Weights of a small transformer language model.
Size: 4 heads of 64, MLP 1024 squared ReLU, vocabulary 512, 12.5M parameters.
Each number is 500 + 25 x the weight over its row's rms, rounded and kept within 0 to 999. Layers, rows and columns count from 0. Numbers have three digits each. The size before them is the row's rms in percent of the matrix's.

# down: layer 9 MLP down (transposed), 1024x256, rms 0.0468, rows 809-861, columns 0-127
# up: layer 9 MLP up, 1024x256, rms 0.0495, rows 810-861, columns 0-127
down809 093:477434504482487502453487531479458489486519490537527481518507504471485499500478518524477496493486513492495467466541529501459486499475474500489456527489522491459498499504442465519477513482487477472521485491490512456506493491527523459533536459456497525520455495547479507560523509511454510474493506493478536474522521509472495462505503484494493533512530495470494486533475494517538471508501
up810 104:472495505440515510519481499558501517473529495503513502493470493529539462466487476503487526521511503510486485515509494503541440518528488425505469510464517507492482508486519478479519570548498530509510491548491487524460459503518468522471513511479488486522480494496497497568497490518478511515493548484468472469491539541518488491540478476511476464542498475501469499478514496462498492536493
down810 103:524479481504530458492484500506527526470488419508506509492467506497461532484527472515524507501480478509463489497501479469510523470514501445452540515516507520448547526456508484533515531438494458509548483514503479475502512492489492504520455487510496473484501504484500479474466525447477515503505472520513524499477498476550499510527473467499504552476526495519523489508432500501540472475519
up811 091:502462512457550489472509533509483522510563499471462497515479504531475483465490495503491564512500509502447495512531494484506479523515508436497539484518505521484529511509522471534483467509491496524527495506562504466517461503501478510503485506453434514500490478541483495522473532499510475480478509464490522496541506512504508509516511538481505527504479510483494513501455524489509504516492
down811 096:518489492486500502472503523388475479501500510504535505506481482492493464491501479482520509479553481493521527489478485479508501501452458499464474492551481523476489524502486509568483470500481479503520531477497494498511491513531503505477462528471509508512472481517513534506561458515535480517533529509487535505452556503502543527479497520474491525467469475518490514517469536516484522534481
up812 097:493507504493512476508440505504512503511473509486528556463546518483498471517462497495500518511514466501532540512552511511554451528501491466486528516526478475503537514509485494502492502579499509522478472542498537492461472436495497536493510508517474498425544516472530504535470503453485484501472501501479495471502487519515506459520510498477482469497501504503503518491491522458479509519479
down812 098:501565471514493505432487504543497476510486510483517487533504517493476506493502520544491479481494495503487520488476498518498509525549483486485527492512475535454503544485532480510508485542484472505460450519510526494543499513500468462475530446484505483499520480496501526509507476528590465503504502527489496496516498498482521491481481534471531489456453532535468480504520567509508488473451
up813 103:477469538510484521487436471486523480447550498517496485445492497491451532462544525498507466569493531526495489502516493485541492483514501478515498474514463495514516511487505512505466522529481522523524530540462487516522505474510467494460555461508484528530476524482502458493504495511507514517498466472490500499543537475490460448482495482513518487468528500521535524504449496474482497489487
down813 103:476519502451488472489533504561554510480549511464565478521506518520513447540506566567488509408475487514509544509494529522548502540492482501486505503559494467504478512470512509508473497486496494531470515483511496472481506501517523526485484480490493520522524488551528512506514519522546445513510526521507497474500500513444528526496478476479487484479490472524551506522505467529512511492448
up814 093:471507537508483529496442505491512489503504500479489487527491468502447448491487459553536501548477507523484471517501519443507519497512540502492507464499480481464534491537498513446497529523457538485485521519462469493463484467459557516547476504491472546515484517491516510499520495509486493509496490482457491469523507504498470521532565528552487511549536534542511459463449473499485442503524
down814 095:514488503494495472468483477473476522485502484485416463538536456517450479494515540510502512538495550523516507545461499504528465498492487498519468529481524496484499478463511474488487447521510474481466519452509523486425491518499474526552500464514471496514518466527472502473456494481496453493510485493525486555495497482499504476529519512527506542496520508501503453484511472498511523489521
up815 096:490477493541521439491496540510502491458482504513526517503485496500502490484448540531525518491484519493532450476508503550486539520456453472471482473479480512482484477489526503517512465473517526498514520483480484489497499492511496519492488540487495459471505524469534509502477488507457461502518496477474488460509531498491454514491489461482518507476477478469523486487484465479467476515521
down815 100:512469502551499445454483503481499530493456478534510471513484444517497490522477533488507491461484438524492497529513519491549502556485507530513469487446495531520473489459521473467500459494514523500498510512477447509508484500535508525506506477512512497482528544482503501509471527477519457472456488483527508485503505484516461532478504481539543519519517462464483507509489485471511491456531
up816 091:486523497511499517501494474519474525478512518490468489498493489542525506512489472486498512557517517487450502521463537494493480559525561482529519540511477472535508457468535503497479530499512523504488494508502493512461494473481473492518461478521509523500513503523503491510497533494453486494459439499583495488517525485529471494443521531525508483541558511465480458530516451508505474477489
down816 092:499514491514475490473513504511488502519488487487493520455463508458509544530524514521500487521516487519492516491485478493492502489466505471507450539475511542508541522511464488497476482537517493525531524505495495498507468534488490510511481555525459496432499460472551502511468488504487527496490492494475498523523462513479488532515498511462484522508514507507480524481487538463471491493463
up817 095:501489537514502509548504499509528482502483510511507552493510528523519470507498515523485538510504515476493488499512510530504460495523483460469506487544527549518522537511459472509514526492481570495506476496535469503442491517420505543493504500494526528476509566490504498500447503505465490517476519478491534517480499504494464469537510533505468550499520536486491485521485494507516450467520
down817 094:490535501486537506529520508490519504512495470513501474486520503512513519564494498466509508518529479488483490477523499462496502500427509514509484501485485496493504496461506476479534476478460513531499509457456493463527469470539516537517472495494518519506505512474489530475499488503510496522531507464531545511476513485504496535502476501506505506499501484543511512513522512543471494507528
up818 096:486502480497497521480493540485550564481487534527505528473487544466460526465532534507520506460512533466494529520526497491507526507490507500546494466444487478493521454517517490535501490478456497495506502480456501469483471483486533559557494531468539520476466501479514515486482482502540479501456467504471484457521510460493496467521507530558527527515522456490513502479468492480490505492501
down818 099:492509464486479496472523519436523455484504522454494490492530528476499501476527538525459470466530505504528531518481519509506542521487478451472487516506509508465522524525479517412488492506492455538511511538483496501502487490453497549505487499522534543462478489471501486498506494494461512495518475423500500516509484471511470527508494458535498491470468527520495520497526482485516505494465
up819 108:464500549490506469506495494515495521488506490495495531493500511459482482479521468474506512492511524517472477494515495492488487523532512530524557532472501515471471508473499485498472526474513512493518490481518523497456494526527511516531494520532492480502498502498491466504460562520496482565506473492517528507487555496525480455468497453511498496508471504516559505451472505483505500486485
down819 103:536521465502490552460464463535481512559511490482508497485523500472479474488507476482491461460487501496492462517469524509495500486474509489476494474526478480500533509512518514485468486494504492546549507508514513476464503486488483507501491496517461500498503481511446522473507497470546475487527477520556484519484526505476440520521484516449467515531472457485533521484473564494474529474470
up820 100:502453544519522512526451524514516510512542495492512468509536480531480478462496510494534539535499511547505475534475513477509513506534498469460530492488504473482507485506473474498498483477529537502528525495489526471534509469472507513526476502496498517505506512520519508520458517494519514531478495538504554495522477519516495478518536541508514488536492510493505483451448468450499500527537
down820 101:502550539470491483519496500511519523481501516499511487490501465487482454498513528537468472521502525451486521552511492506533526524472519508517515487555516482542516500493509469518498493485546483447460538489519460546533478475540507501486490520484483504541496528505476521483446495526541478466548529526511493474471515511471516491546518542477526489509534493502561481518466487487485507523494
up821 091:478499521488525459469502526491501551531508477514482523477533520515517485512518525505476514523492518503520534480544534501496503488480499468490511486471489428494486504474510517505500548568522522513444526516545465481503504449474505498491528484458501509474497490470540498483514493497497516541473481444492490475506505539490458527492516515479512486509505530551490505515509507519486490515494
down821 092:509509482463470468517496470431524529507524520503537502479480481520541507501491542510455510466499499493522540490527464511510478517508492498493515479495502462501473512437498498512554485516545527541422497479513516469533496522536529486473490499485482493520507505468550485493504484497519507501490496464530531504526533513506481488473499525460529480505521481526504511484524499508495476504515
up822 105:496523555500484499495492475500507466499535547495506502512498492534500486485463512499501484539478507492502504509502520475541484526521528504456510489495506477511469508476516499522491476538490497510491472496521494493474483430468513518512481490519464493528515486487506496505469504460473511518496499528481546490467459497482479482457495457520490460510505537498523566474491511493515488494482
down822 104:516496504476495476472484478540496486504468509503462493496521463528537452489511487473499502524486519486487510491502488467499479511499509454505459478493489491495513450519504471493495531515508509493462491460498486546488496496509465492520512562501526474468556516537502546485516489529487532476545496533522514454465481491514540487466510548439562471533502503469519482529476493499478482527505
up823 098:558483538497473467485488487483502519434477547495489561469514493499473500475471512482557489490484539506489490511467480507531499497490509542504517518498510523441534510510511475472481468526502478494529484489507491494526498473495551494479535495500494522456505498486483508498483537469486474533505491468512515431473531534485491512458488514557515519515492553514519533504465497514483477491531
down823 101:519540491533523477496521481444452460501540518492513485477449504519463500466488511464527514494514501514490486499458453494509485473484490549480514470512492531509498512497515506478531446468490497507514509454470488469513488474522533516448521497526523517505547537509459546490513493526469449488445497506474518528486504487513525479498499518503459465476546493524462475478500501498505496529481
up824 091:436496472551551532475482485533511522485503540526522537483496512514475478502510503542503499491528540507487490496517483497485449497503502522513478508488493474432498465530555481441473487498472483491514508489472509524499506498478487522521503526489538516476461481510511481481521506520477521528512430521510495513497529518513508523511487482498530542509508521520534527510491511461468476521522
down824 092:494492528472462503494480527462512457482514508470520509520532504487529493487524481510510500472486501512516477453488511547475477468474473502476518521552509496504456493486483497487492524513499496526532479526523494515489498509506512455507447471438521420553456492496479516526523530541502478505494497479477493509495508532476537487523505482521477500553504523497534537489503509479504472496472
up825 102:494455549550514490499468480504537471479517513491480540492509482482446502475500508508510535487485472525536528509504525458544515492479520503492494527511483522498529452540498478493459532539476483502506495497513498475510511476521527485501516550526503492505452540429492493502476476488518545507513490531502484488491501501509507492544505453499449490509501493481521512486487476503489475494498
down825 102:479502522538513556483456514540530480494531494492499514486498493496515513497464526513499518510514545494505514488499469542507530500496517458501500524498536466482534498453485463520519513523541501463529546485531550484522487490517463457537517483504500503485490477498511519511494490540525512509504514490492527525499500478520494491461508501483482487497510515534484562493514481491464494532494
up826 101:520495510491501497491472507498542507506540486510489529475498493508499504485498471530534449508472478484448436519500556490506514546532523511492462459473503516498487517515525469511494497496519494477488462481507498512488520472462521526531495434507522525526505489499539489496491457463556534507477471486472503494477491482489480488484556497508490516470474449485510520502520493477490500534528
down826 101:479485502485511510479460515498483533484503523516462542530475478518498493499524520486486463484478458509462521477477491485490516464520476539519513525476538512472484510536516524512501505458521563526520494463518498539504487504517483537518530513498511454451511490470489500460447507522498505503497470516473514489471513500533519488476516492468512531463499487504491465468536514520490476518547
up827 100:496532480488512499467480524529542551529485506490472542527481526495520555507481453482451496495497515523515496458515521491467514497481485508521502480499476488513542498551484502502501549568500531450476527542525522513504491478492500506524539468480503502506483519485494506497514521520475471502472513506514448451509511478535509470495476458481553488482486501514502546538503505490480497521530
down827 102:526465516513546568480512502536492498490520482490499475475502553505487450496492504495509528487509481509478509504514491534494483470506479509466506500545487491528508494494483474542475491502490514552520507504517520522480481569497522498465503505548502510524521477479516489508501522530476510502497528509455503495471517504524518489482511476422485519525473521490479542529522489526516478495494
up828 103:512510506525498467509507513505500522508515469546461546510490506504471503501505448513513522466482516487484485498526473465470512472494480482500496486478493498486507468520546499502517510485483480485510428501511489548476489488501521556505504537448499495476508510505523478542467498517504521495454457476470468447510502466522496481513491458488539464512533478508506516500464435463448499496513
down828 101:500498477445532458513512475513512516519479513447472472479480496525483468486511506490521465497500500514497460491509509490484529464532453530503546501493439429505463496506519488545501506497524493506468487508537529488495479479501502536487511483470499487519482555470481515482498526477551549477513492512501496546508512505457531466480556497473481484516494530481465502533532547530468551463548
up829 103:487460557475521505504496519544495507459515494515517515538471475485538462496484456439495492518500468528451513520499475482565485497495505500515540567463482503510513494493520487450492478482476523490514508526500469493481430516520532487483522480504506508457514484471507459489458529502493538485510500521469500502495507526489499477453471464513510505532508505527511539503503490541532490473494
down829 105:558495498493508538484508479517454500509534512507529525567477483460518499505469481508499480528533495497486516503516491516513504493511541474497534505496497511523473502465500500456543510519511495443497483497515496462493504497538503480539501482547506492484505502477499485487507487526499532499507463529507472545496523534488483485476466484464443543516481471577509483502502548531531479477486
up830 100:506538501531497450527467530506499527501466524477475489477499532481473447508471458533539466474489511502496493507481502498510499492510542461535488528470453493458507519501514500503457468504532495519472490501470511509467499500482496490484469502490492529491522531465523458554468496453466528521499496522489494455471533507515538501527565469487488466485520459497486489502461493544492493512514
down830 097:508480473525533493512489546473507512505491471499458472463495494502504479494513484539475488530426512484487525484498502490513535517511483494555499488478500548470532507540537535475541479443469549531480507444450513497499529480504457531516465502565490471468486495487529478464534480509520516494551505486502487505499485460533502493515541504529494507499492509485533497500470523507500526503540
up831 107:503462501493532526462481491520513534489466470511536513494476516470484538464531512499527512527487493472509520506514481452471495498475510526517490512518444506466472523520514505490489523500466498460522525496531499517500521486441510486506453491480509528528532478487495497481463478486506539524522495485489497476531527473501511500524496525536484513543490544484495494521474514531505507527538
down831 106:471455533498524498484560486525512500488489436539534524430524488502484537494476551474481516487528451516540503482466485514499518522489496522472493509472501505497516513498468549492480524533486496468462496472493464495521485469533485465467472509515461492515529530528499486467499531508463509486516515499485473509538509542508487501467476497501487449496524497496573472471485473496500492507513
up832 096:476515466472531516509504537498545522517493518490481496493514478502520538452489487482474494464474492536478445500503506490539511505521493455548482509489472442553537522533538500504495515545483500470502442526508477453511513491480528506534507478496518496496510507506512487509481499493519525500501539482483445459485520514505509503519524488477490490490506482444511534510513486490496524546529
down832 097:501526492490507547533491555567560515507497518457500520508471552485492484523491465476485485465501512496477488468523468512495513486448497515500490491472503535482489517503487471564475516526495552524495499492510506510499461512475476456508488559553500473512539510491534492506482553541499514532514519491494503491454527495555499493508477505477510544500493521556493523475496483548522512550493
up833 100:472487510491503483487541488547542475516464489542507512517483521535509514556485492499498532477527492502533511499569550513511494462538474451512521518457481487500469501518515456523468543483504493525544496494493539479514495457477538479493490520478495470550523493507486451557460521457516481523490504520463547472509507511518482515495482509475513484490509507515535483537463473512502503510504
down833 102:498500498507504496498519493577483494486489491501533471462496502508464468484470496504493512510478489503483495524523528518509513546524514528471484488488490475510551504504502531508538485475501510496464517449486495527480470462546504518502496519498487497475501459486515488486461490512545497493560499519520493502457478521492477493466457471501470486469453480500552486492515500501517512512502
up834 104:522501536522544499529508495518514499485487491482509522532530477488490508492522482479488502481559500513485526484469551488523474456482493484510523495480470537506493569483538536508527477518503524511549529557535476535477489488512523492505513494527485510501477502545527511495514484466505525503494482480478533472521475496549532525494478457496488540483500525533529474485496436516524463517529
down834 106:462530521503500514488546508482517465527462484555533457540472480553503552506508497478518475449520495547498501530527491486541535505483517519494535485455485530513506526536509554536548475516466518501536508526511483505482507514515552502505542531514488465474503473541511502460517478496524543506498473487485521471484511447510495538510475509500499553491533517498515479496498468501521497529500
up835 092:549466544475521509505476520511570504519511514467500493517516536487519513491515524465436496541490493533473458553545517507485519459489520440477479512464508538518490465457530489518507502527491489516500499501464497486488508511425503519556527468496497501461494480501507446504527493497493543475501537466456492471475474470496531488523545531550529530570483472519502468444495498441504505488527
down835 094:494543494465514533508493537459471490500536522520483477455527489499492528464527495479497490488471493502530531483475494502493510479471472484516483480551505532548477457493504518489509472499540495502523521515480476482502485512493448498531454484490539470520498510504495519532498492523484501452556515544489499496524537496498446470550496495474480453496491474542493466509504521548525490495496
up836 100:516491522461487526493494523502572492520485499494513480502510518495485494477476479479477487487497500539499501510470482473462524487481537503514552469503453527502509507519514481535486503493489505499484475482497522481463544464431498485488553483499526517498463507469529500523485487503492513492456510518511500480471537453491489473493552542509528506506474542478536509476480474500472475522486
down836 098:492477483497525524493527536520512486538458526534506493489505463454488527522519492452468521476498482493515494515489433482450466534510509543467499544485495443484513519454482513517512545537495531464497489476471477555481499493508497526479506518543525498498519480471511484476432466516522518447509519500525483493506537509507510457484490515507505483486520471519496500538537431554506505521496
up837 111:449520513535537505480509524503511524491517557515492496486515495494511491481478472491503526529495475509500491512469493531546507530517503487513523506477497530512546512551467537502484462521481479467536451490509459514495493498457521537484452490503514489494463503507534489529530520517499499502487490495477451493522545509485485492531545515490513469515492532515512486473482469489569480503553
down837 103:455525508512539469485505478524496463480496536518524515512464476478476523466458509495511536522488457518478528501513482513508474521466474521502556513453543453502489550485530503498539462521557469516484495494479472468500483482489495501550491534511498457462487512495521533504502505503520525474472540507487493514528477511534511494466530476515513482475519530481514461517489506506504492491525
up838 098:505502537484513548475508458528510482489476508484502540454519527525469485511459494532540507525547535534464481502537537511523507525516507485504487498493512539507505495571529503494498490521507544537524496478455520486462497472497481518461473494497440497479468503499488454543509517525488542515469528488524481472467535529528491483520492533470483476457521510501524510487445519512496453459496
down838 098:529476480514459473513500538520558538490488496539494491476469526509508480552505497501514493484509509531516448494490500484495484545530482504502469531500489510475493513548532508499468596496500470488529502415539483528530523483595512502478499499508499508494529467490501552513524507490512509506502514453496471510487575483499533530505510475480469496508494519463549518508486469465534502497525
up839 108:476480514468538467510442468506512508480492476470453493488529485520499504505459519534500507494509490528513476541476555493548508491483477477497550511526501491503529473535515518478498491499479535475455463524494474503513506475447499486493502491511483512471470503436495515509509517493463477509490532479481437499489502503493480482535506481517485516529561481490478501474523460486499459579527
down839 108:495501474510552512467486572515506495519513504500513495524526500504498533496532508452477512493495490471500514507533524482500441498529489488491507502474496480483479536517504506496509498500526512516502511525489508520492478491490530510468474502530545476479524470453494555504474488494467500490494488533526490502457505546503476451490509580496498497483469508488472490530491490457490511486480
up840 100:500489523470527491506480543508526469504527491491508497460503497542473503490525462506487547534513500500515493557494531459479424506503534485494509505504507560473486495499489458522503502535476534469492502528494487475488483506453562481507506526487494528474514519510573506515478491487489496492510538486467490464496544505492508462513490535531515526502479492500527515488498485503529478498530
down840 100:502542504464522523540565494476497498492522558503502477474494481464479523453499487507532497513483483456562461469445483474507462521494501460489510499502489459513507503496532490521526468501511492447504494527489487503529499478479499515511549484490460467499528538490470525503554499488480443485489528498483525482483529509483514511495500512508490461463466486524451534496476493529471474540527
up841 093:535540517523568484484451528518506508483493520508507487483533475508505499503506493469507496470470480490523459484530528481521498496575487510513512490502452486552498545532489490489508488497483498513478526517496524472492494513466463505537494498513502506504478531467541491500501520470426480536500504475502469513510491498519504528516509487475494463517516534456515490451494525508493494526539
down841 095:524506486511490495524520489430460517511527450478544488492496479499517499534524548492485503492458458485480514538480444462482467510524521513525499478538498514498488533511504488503509505446536525517496512480531467515518510474536495510497459456516509476533493554462498515481485498528546499468556487439540485527519501510533500494501496489503497463509472476501478472530511454496513521505520
up842 093:530479511500554481478475480501491464494509500499481512490469538491508556493498500474509485513464485489510456549467481509541506483527510528552509482455493492520556516495505519522477469536494526460491494509540550495496521459487534502515489521527482516493505499477512462482496500504522505518530482491491520504487505457484519539516520530528505485479496531496511486455495513471477489512566
down842 091:508471512529485480535495478544503500494466495523483499534505526515472478487488498560485524522459526500530510482493526514468504526470489515520512501487553484508527537500509514515474513528496491533513523514475528511502499482472508496438564499526511454486435501519503505509449526483487501536526465515470518545497482469494487459499490492471502530492508513514498501484519560507478502530472
up843 085:504534499484526449512500502568530494511469510493533520499497501583500495497532488536512511491488480553469532495469490474503443530538509499522513534518498501499504488485530469454526546498520522504506480469547513502479539504477556495498512486486496489534494481499471511497516507506493447515535510463489498517477500497528506536523503505522513490522482511489469518525540449506543518493498
down843 082:472492517489533535462502494398465516487525519549484491478501520436505512524463504478497484522510528452501489524502513512491528456439498489504473470482523479542480515498491522505465477516511454509508536486513479504499501489500502523508508471528500522500518518496524475485477489504526500450502498525496504497526525477456483471482477501526496502465505509556535500466456495477452493513503
up844 100:514495508494563514548509514512525485519478519495535545507456497486474468502457511536503497476506481503525524485495548475511482520527472509525509496494497476504501521551498514464531513513474487487486496493458476501474444508514473515509476479463511473529451474497464506527507495500464469510526470520547471477532498473488476494527516527559488513506462486497494541446500471505450502519494
down844 101:516448498456503460521522453538505500488514490517487509502437467505483487469501489498555490544465536510507495505536498521510492502516535488536489493543504497504505530494509493494497525473467504445513482464493503505472501495541489512504557465510509488502518491471516404490506504516497481514532446508519501504491488510457477473487517523526501521516481501521540514491475531534497500496501
up845 098:533536501509461528499496520503546510502477521492520468513464521484491501497476457494476474494535497487499533453497523474492500525503513465500469470499522468486508500542555518502499507499482496483477498480522476495482496490486514484507498516516535501504462505534528520507543545539513510567490506482544525416509491497492499491462476468494524512521489495498491482508476517491520446504493
down845 100:518520536525452506522469523499510511484513475470488494547532480512500507529504521490471500523506505503498493476533510526493495511544526497465531492519513505556473488537474505504487507516521523514534485492520470525460519535528527502484486493520527478499542522525470515476520564546500525511480537521507508486463520521486454540488482483504520501497497509426498466490504470450487483465501
up846 090:511525517551487475539468499499474488489523548500517498519489496484490514479536498556476520524489516504539456517489574507472515532466503493500518468479516480497532491535453470509486559507521476480468518489492526515497461439483494522510547499480496474511496483501543514465525514508520538497525523465497487482474517472511520469500473485466523474485498510501466552493510522472540517523496
down846 092:492494473482495464506522457443444503506528438505516485515517476509523512500467534495500533476532485497508494499508497518459526509456494544469485500572503496556489489548481513547512487546548521508530525470499521523517460529552492478504540465503493487501533522463493520464510550517537491517502536500469470529488493495510521466482470500489456463472497488486528508508504503501482526497495
up847 096:503509510504479503506477543529519514501495580499445432485527481523489511471510524490451497490495506520487429508478500489537505480523540476471485471508487502529469508507475483529521512507451490509480476514499471476434529493505483561491503514475483503450489533489537483532463494467487535511469499462453500483478496487544468509493501492525500489490505477543504499512488439518525498524510
down847 097:499516505473479509501502477491512519476488514509492507516497533471502535487499509542519562473470544477529514492519485535533518505542537516441495515509490549451505498453503538474463469496465481471525538495550476490506532468491529502496461487514473476481498481500478490489477559488507491488487503518499481506509458466533503492515524471524461499473484496497515508498486522490489469496515
up848 097:511441465494483504491457546534532500501510496516489491491466483548492471497503531490441533544487549478466515544479521509511460463507510465488461509494493503516497479529520477522528496511475489484511459502499509501490497476497504498496503536493504540451482499503529509490493539520481479489486536545498511471518496525524563422529488531505516493533531524456488483511462514498499469505527
down848 097:493541473487508514499478484483543475507520475492494480471532483489506494494539500527504528530508501522464490483540497520481526513464536501499563505512533499464512558515490498503430501515509511499515518523501522543448453491494490531504493502471468523478547491463471489471515450519521452515497507528475485479485515483483454498525477482484477453476523531518503487474502490464510504510559
up849 093:482509532497511531508485518518534535527513523518557483493481486503544508530479493522474512582498519494487525530505489528485464492532502487477547486545498494484500512526517507519496474523473498479520490481487534526495520470494493450535534531530514522502483516529526510509518492444498504466543524482504507464507470462536512534467536510457537454522476510523480463487446519474531488496522
down849 097:513528474474543460474515450489494532508493496489519487532500481490481533483478485476482460487497463539503475503544473484490451492510489509505485523446522507485498466465514449473506463495485472510469549514505503511495514517492524519498505483523476484492481511461512496534508478497452542432495477506520509476520478488564481476485529487518496491481483496482568516492520517510463504469503
up850 086:481498513482499510496500530493520515489508489508500487528516531506470458507506482497493522578480515462470525435469515491540459494482508490487535521478508531498465479479501473524430487508482477489527468541483508471460478488480483484471525468515456498472518516521529521510502525510473478505494483526472498515513510480518471466500504516505507496540508444469489450503455466493452483518503
down850 090:501492487521497523508479475451508508492520507510522481538490510461495502497483495517499447471457489509524483473525530499466558478491456497512509468487486490449462504537498512504500551506495488503507522474515497492500518555475485495520501484538512447520505508523485502480491482509516466510490447483465503474503465485463505525473480479496476553483483522540541504499484507497513458500508
up851 091:529482518451527495484504503531504488527465505506504518458508519510525521535523466510468476530521483499520503488505539482490538486476502486520545506504504479496505501499486493505448508506500530513446492482506505519453485481483457523505444507478467563562514524509569476529453492526464519514531498426499485458517517527496492513510482510495528472539520480474521513497543489515510468501528
down851 091:476488542454508512491474455459474552491502529506532475486537511460480513503470520534476535485478507504491494500491512519525501453480489471475467480476523495485489513542498500498479496458440488450504498516467511476504506475485500472490568487481502479524512494512522561473489487452505485483469501458472552541514506556489475480494486473550487534481466492484491500474492490500489495461496
up852 096:477534512510458533528550511505519549515483492512443505523481532521486516487497457509547504481532500472503504502507481470474482489481491498541535522512478485502528495520525521452512491558459501475562487553539500505450481502466495492506516523493482520511474523487494474502532573510426452522473490497506510485551526472529540512535522495486531504485542533512463493499508479465470515493508
down852 095:497493500500480512478521454482524482469522469531498460501526486503567492527469525480522512497522499457481499468514474535525494469466481515469488479479504502526530454491456528528462496553521533500503493469544518520508502451503476467485550524520477519523508503521461502513514535491472474544464486533576488471490547495516426512485453503533508457521497540503492504504499489513527465431478
up853 093:499483557478509466507492486517507515513492506475507461480481491532517527502465431523487518530495486500435462503507529463504462539492517512502501550495496496505500509519533473515488529511514469493536512518536500480514516453518513510498491486515475495508515506444498493464429529480509479486489461457498506494527538446541459479489513504500506492493480533550501527506496516520551514479483
down853 095:548522525464459502530531529483512490486450511541472523492437508513498530508507516475470462439478504509532491517507508533508523501449488515495511529498529510497507493490498513514513531510497501454524475498479516503461579505460492499500509472518501499470530474455504516480490429523482504468508474482506459480536500518526507486518472522532463491501454466486487500493477539434504472475518
up854 116:500492516506497525518521501502489490499495508512466484540517447484476525475508504523474490490473518510544494562522527508508490540514563488527487491513494479506559509522469487468479554484514492469507511502483453522495507466503539527528535574529495474509508474476480490504481511452515455554517477520498467467485496528505493488494495459526491473467507483505516500507506464482521481537557
down854 116:494461500541509539505481487539552455486520510499514493494513521456501518513528494509519444501488503492534496493530545479471487503489499521474493480523536530491513483498508456550503515476519515519527482512488500506534518518477524449466538507503492539486496503570491472539516477474517460503507522544480535473489470475517491512539474528513522481474453498491487497485466513517476492531492
up855 105:517442509485502489478478509499522535483478527479465556500443539503489511444525486509524482484526473532537518522489514483446486490499496519505510497481488528509485503472510510446484514538475526492482520499514506493492470470503545499505490546458513528519457491448524486504537512448507483509505509485498519471507510496478514489543507504506485498497526538471526534511500461513459500520502
down855 105:524490513492514455488497474517512520506444503517526496546470510521506516518472487473482513523526496528546517480535463523496497533519512505529496484479457483450498500503498505510489499487471488520492484438534515551504534490541503479526488543508530529482521493479509473501505456471521519484493517496536572471484460516514513484526472506496520504495511520487496479510514488503473476524493
up856 098:480500524490491523520507493517532480489531487511531506487524487534493504486481496524491510497458506507440504482519528500520482526508471482463526529471512525536485506478463526452509487545525500473529503488538502547491459443473523517491496451510465506485526484456509498505458501517477535537504495494520498483488495512483497466549519464571497469498530516472487530519481471499524475485520
down856 100:517485486456516507514491461565551536494503456512477529492480526511519521546500505521492492505511497537487526495509560482491534531536500504499500485510485506461497485498535481502479519462490538510501462497535541498537500513543509476521493475496445497456506572478548480496516489457521487497540529505542540478523468497505507449516484490520482474509460499527521502475490507523483527528501
up857 101:515521486460506499551491471518536529508472506510527534531437549518474492487427500497537503506481527514499424532497524449486479502526529471544515515508477478493496526469503518499478489521531457468515465467478500475490516490495460496488488475502544544488452498507503516503507499477472490493499492496546488444506517474491492496490508481485519504497502497489500511515460511503493551510538
down857 100:493539487500534521486557534500512490499468501511510464501481515492486475479452483499524516493498466515453502456477443490538518481502489519506493510507495532489499468503529506515548503530450473474449512503499526520506494516505454509508486526507498505498468521445500444501507513513485496471501506475502503483488546517494510467506508508492487472499549503506510562491511445508524536526507
up858 099:503514504478471465534447474502511521485533526490496567482471479519490519545447509472486476511486519527464502553465523495483505467485488518503507486474474499507569517481540468503472471523497500519526488475500553505523437468510483515516517479518478504449530490504497490478464555493461504508503512505477495482510434526475498451515505489523536496523501480535504528508471515521499487500479
down858 097:564434513509480520489482499510481491515472486473459488488525465497533513512567449503522502483549468541452519470488477465514526522487483480507430506517522499466526516530516495503497486514478465530564490475510520513542531506497498492491504480502499531473448423499445464516492525485491488493517512459532499501483486534497495474496521489515520501503493515528499555486492497497486534539510
up859 089:502495483460483483504473533499511492495540500500445487515471525523491521455474476496490485523437489488478490511511473513497503514483490434472505481507539474525494461501479494504521497521498534543482532551512525507499439484524507511523499494508502461489521463494482521513498511512502537524525531486485488508475539516505500466508512520517513525524531490542504497503519472478522454520504
down859 092:473512483518497504511490463514513543478490532458512467488447560479483524506490482495509496511527507468541502492484499468538510489476508491491534517534492514486480511529612505482502537510428448508509491497490511453494497547459492512493490505488479516480475501506537475534521493486512521502511456515502521506524480500519516459505490506486501509543512535499490543481494484488489497503458
up860 101:456515504524560556511479511527522524504516480519544511517530513549444439516474515514516515571499517505494504501513514485505492464537523478492525460521494485540475467478495498506529498498536469452476501508505493497468493488471480513500516480527517503514433483514500497481488496484527493536525484541515518497497499450510502473482477519514501481512508497504506521460481507497478497497514
down860 101:493511468522502509491533521526499494477447524520481490501506483500468518495447576486481523505508455501535518509534472526451457482512489505504474509454522493468489452514477444508510459514557531500444491458446483495555519486555529492500535481517529507474542519500513555458488494529508505482513510492515530488529492484501500500497500490491511472489471506484550481531499468524490483504506
up861 107:522523484503492497485478472516533472536536542521480504511484467499504482454515507474465482479491499508522476524497550500502448537466489515542543511491521538503544525524504451515468483510477511497484488544508454482472497472473466479507538495460462472516430538501527481543507492481453503508473470447480506498530513522517506503509496522513519505528502472461476506505535437542544498506527
down861 107:467511506513511458500504494491508529470527490530516479520524490546494512496501496491547521519481465433512508513569505508471508518529495504534491445558495533447459526497542497503518467494483494467526512530456499517506486466513515529501510495514512513498528479494482480519476522502503471503545465469528516504450505514492518538498484459541494491501469497498531511505559496484479516545534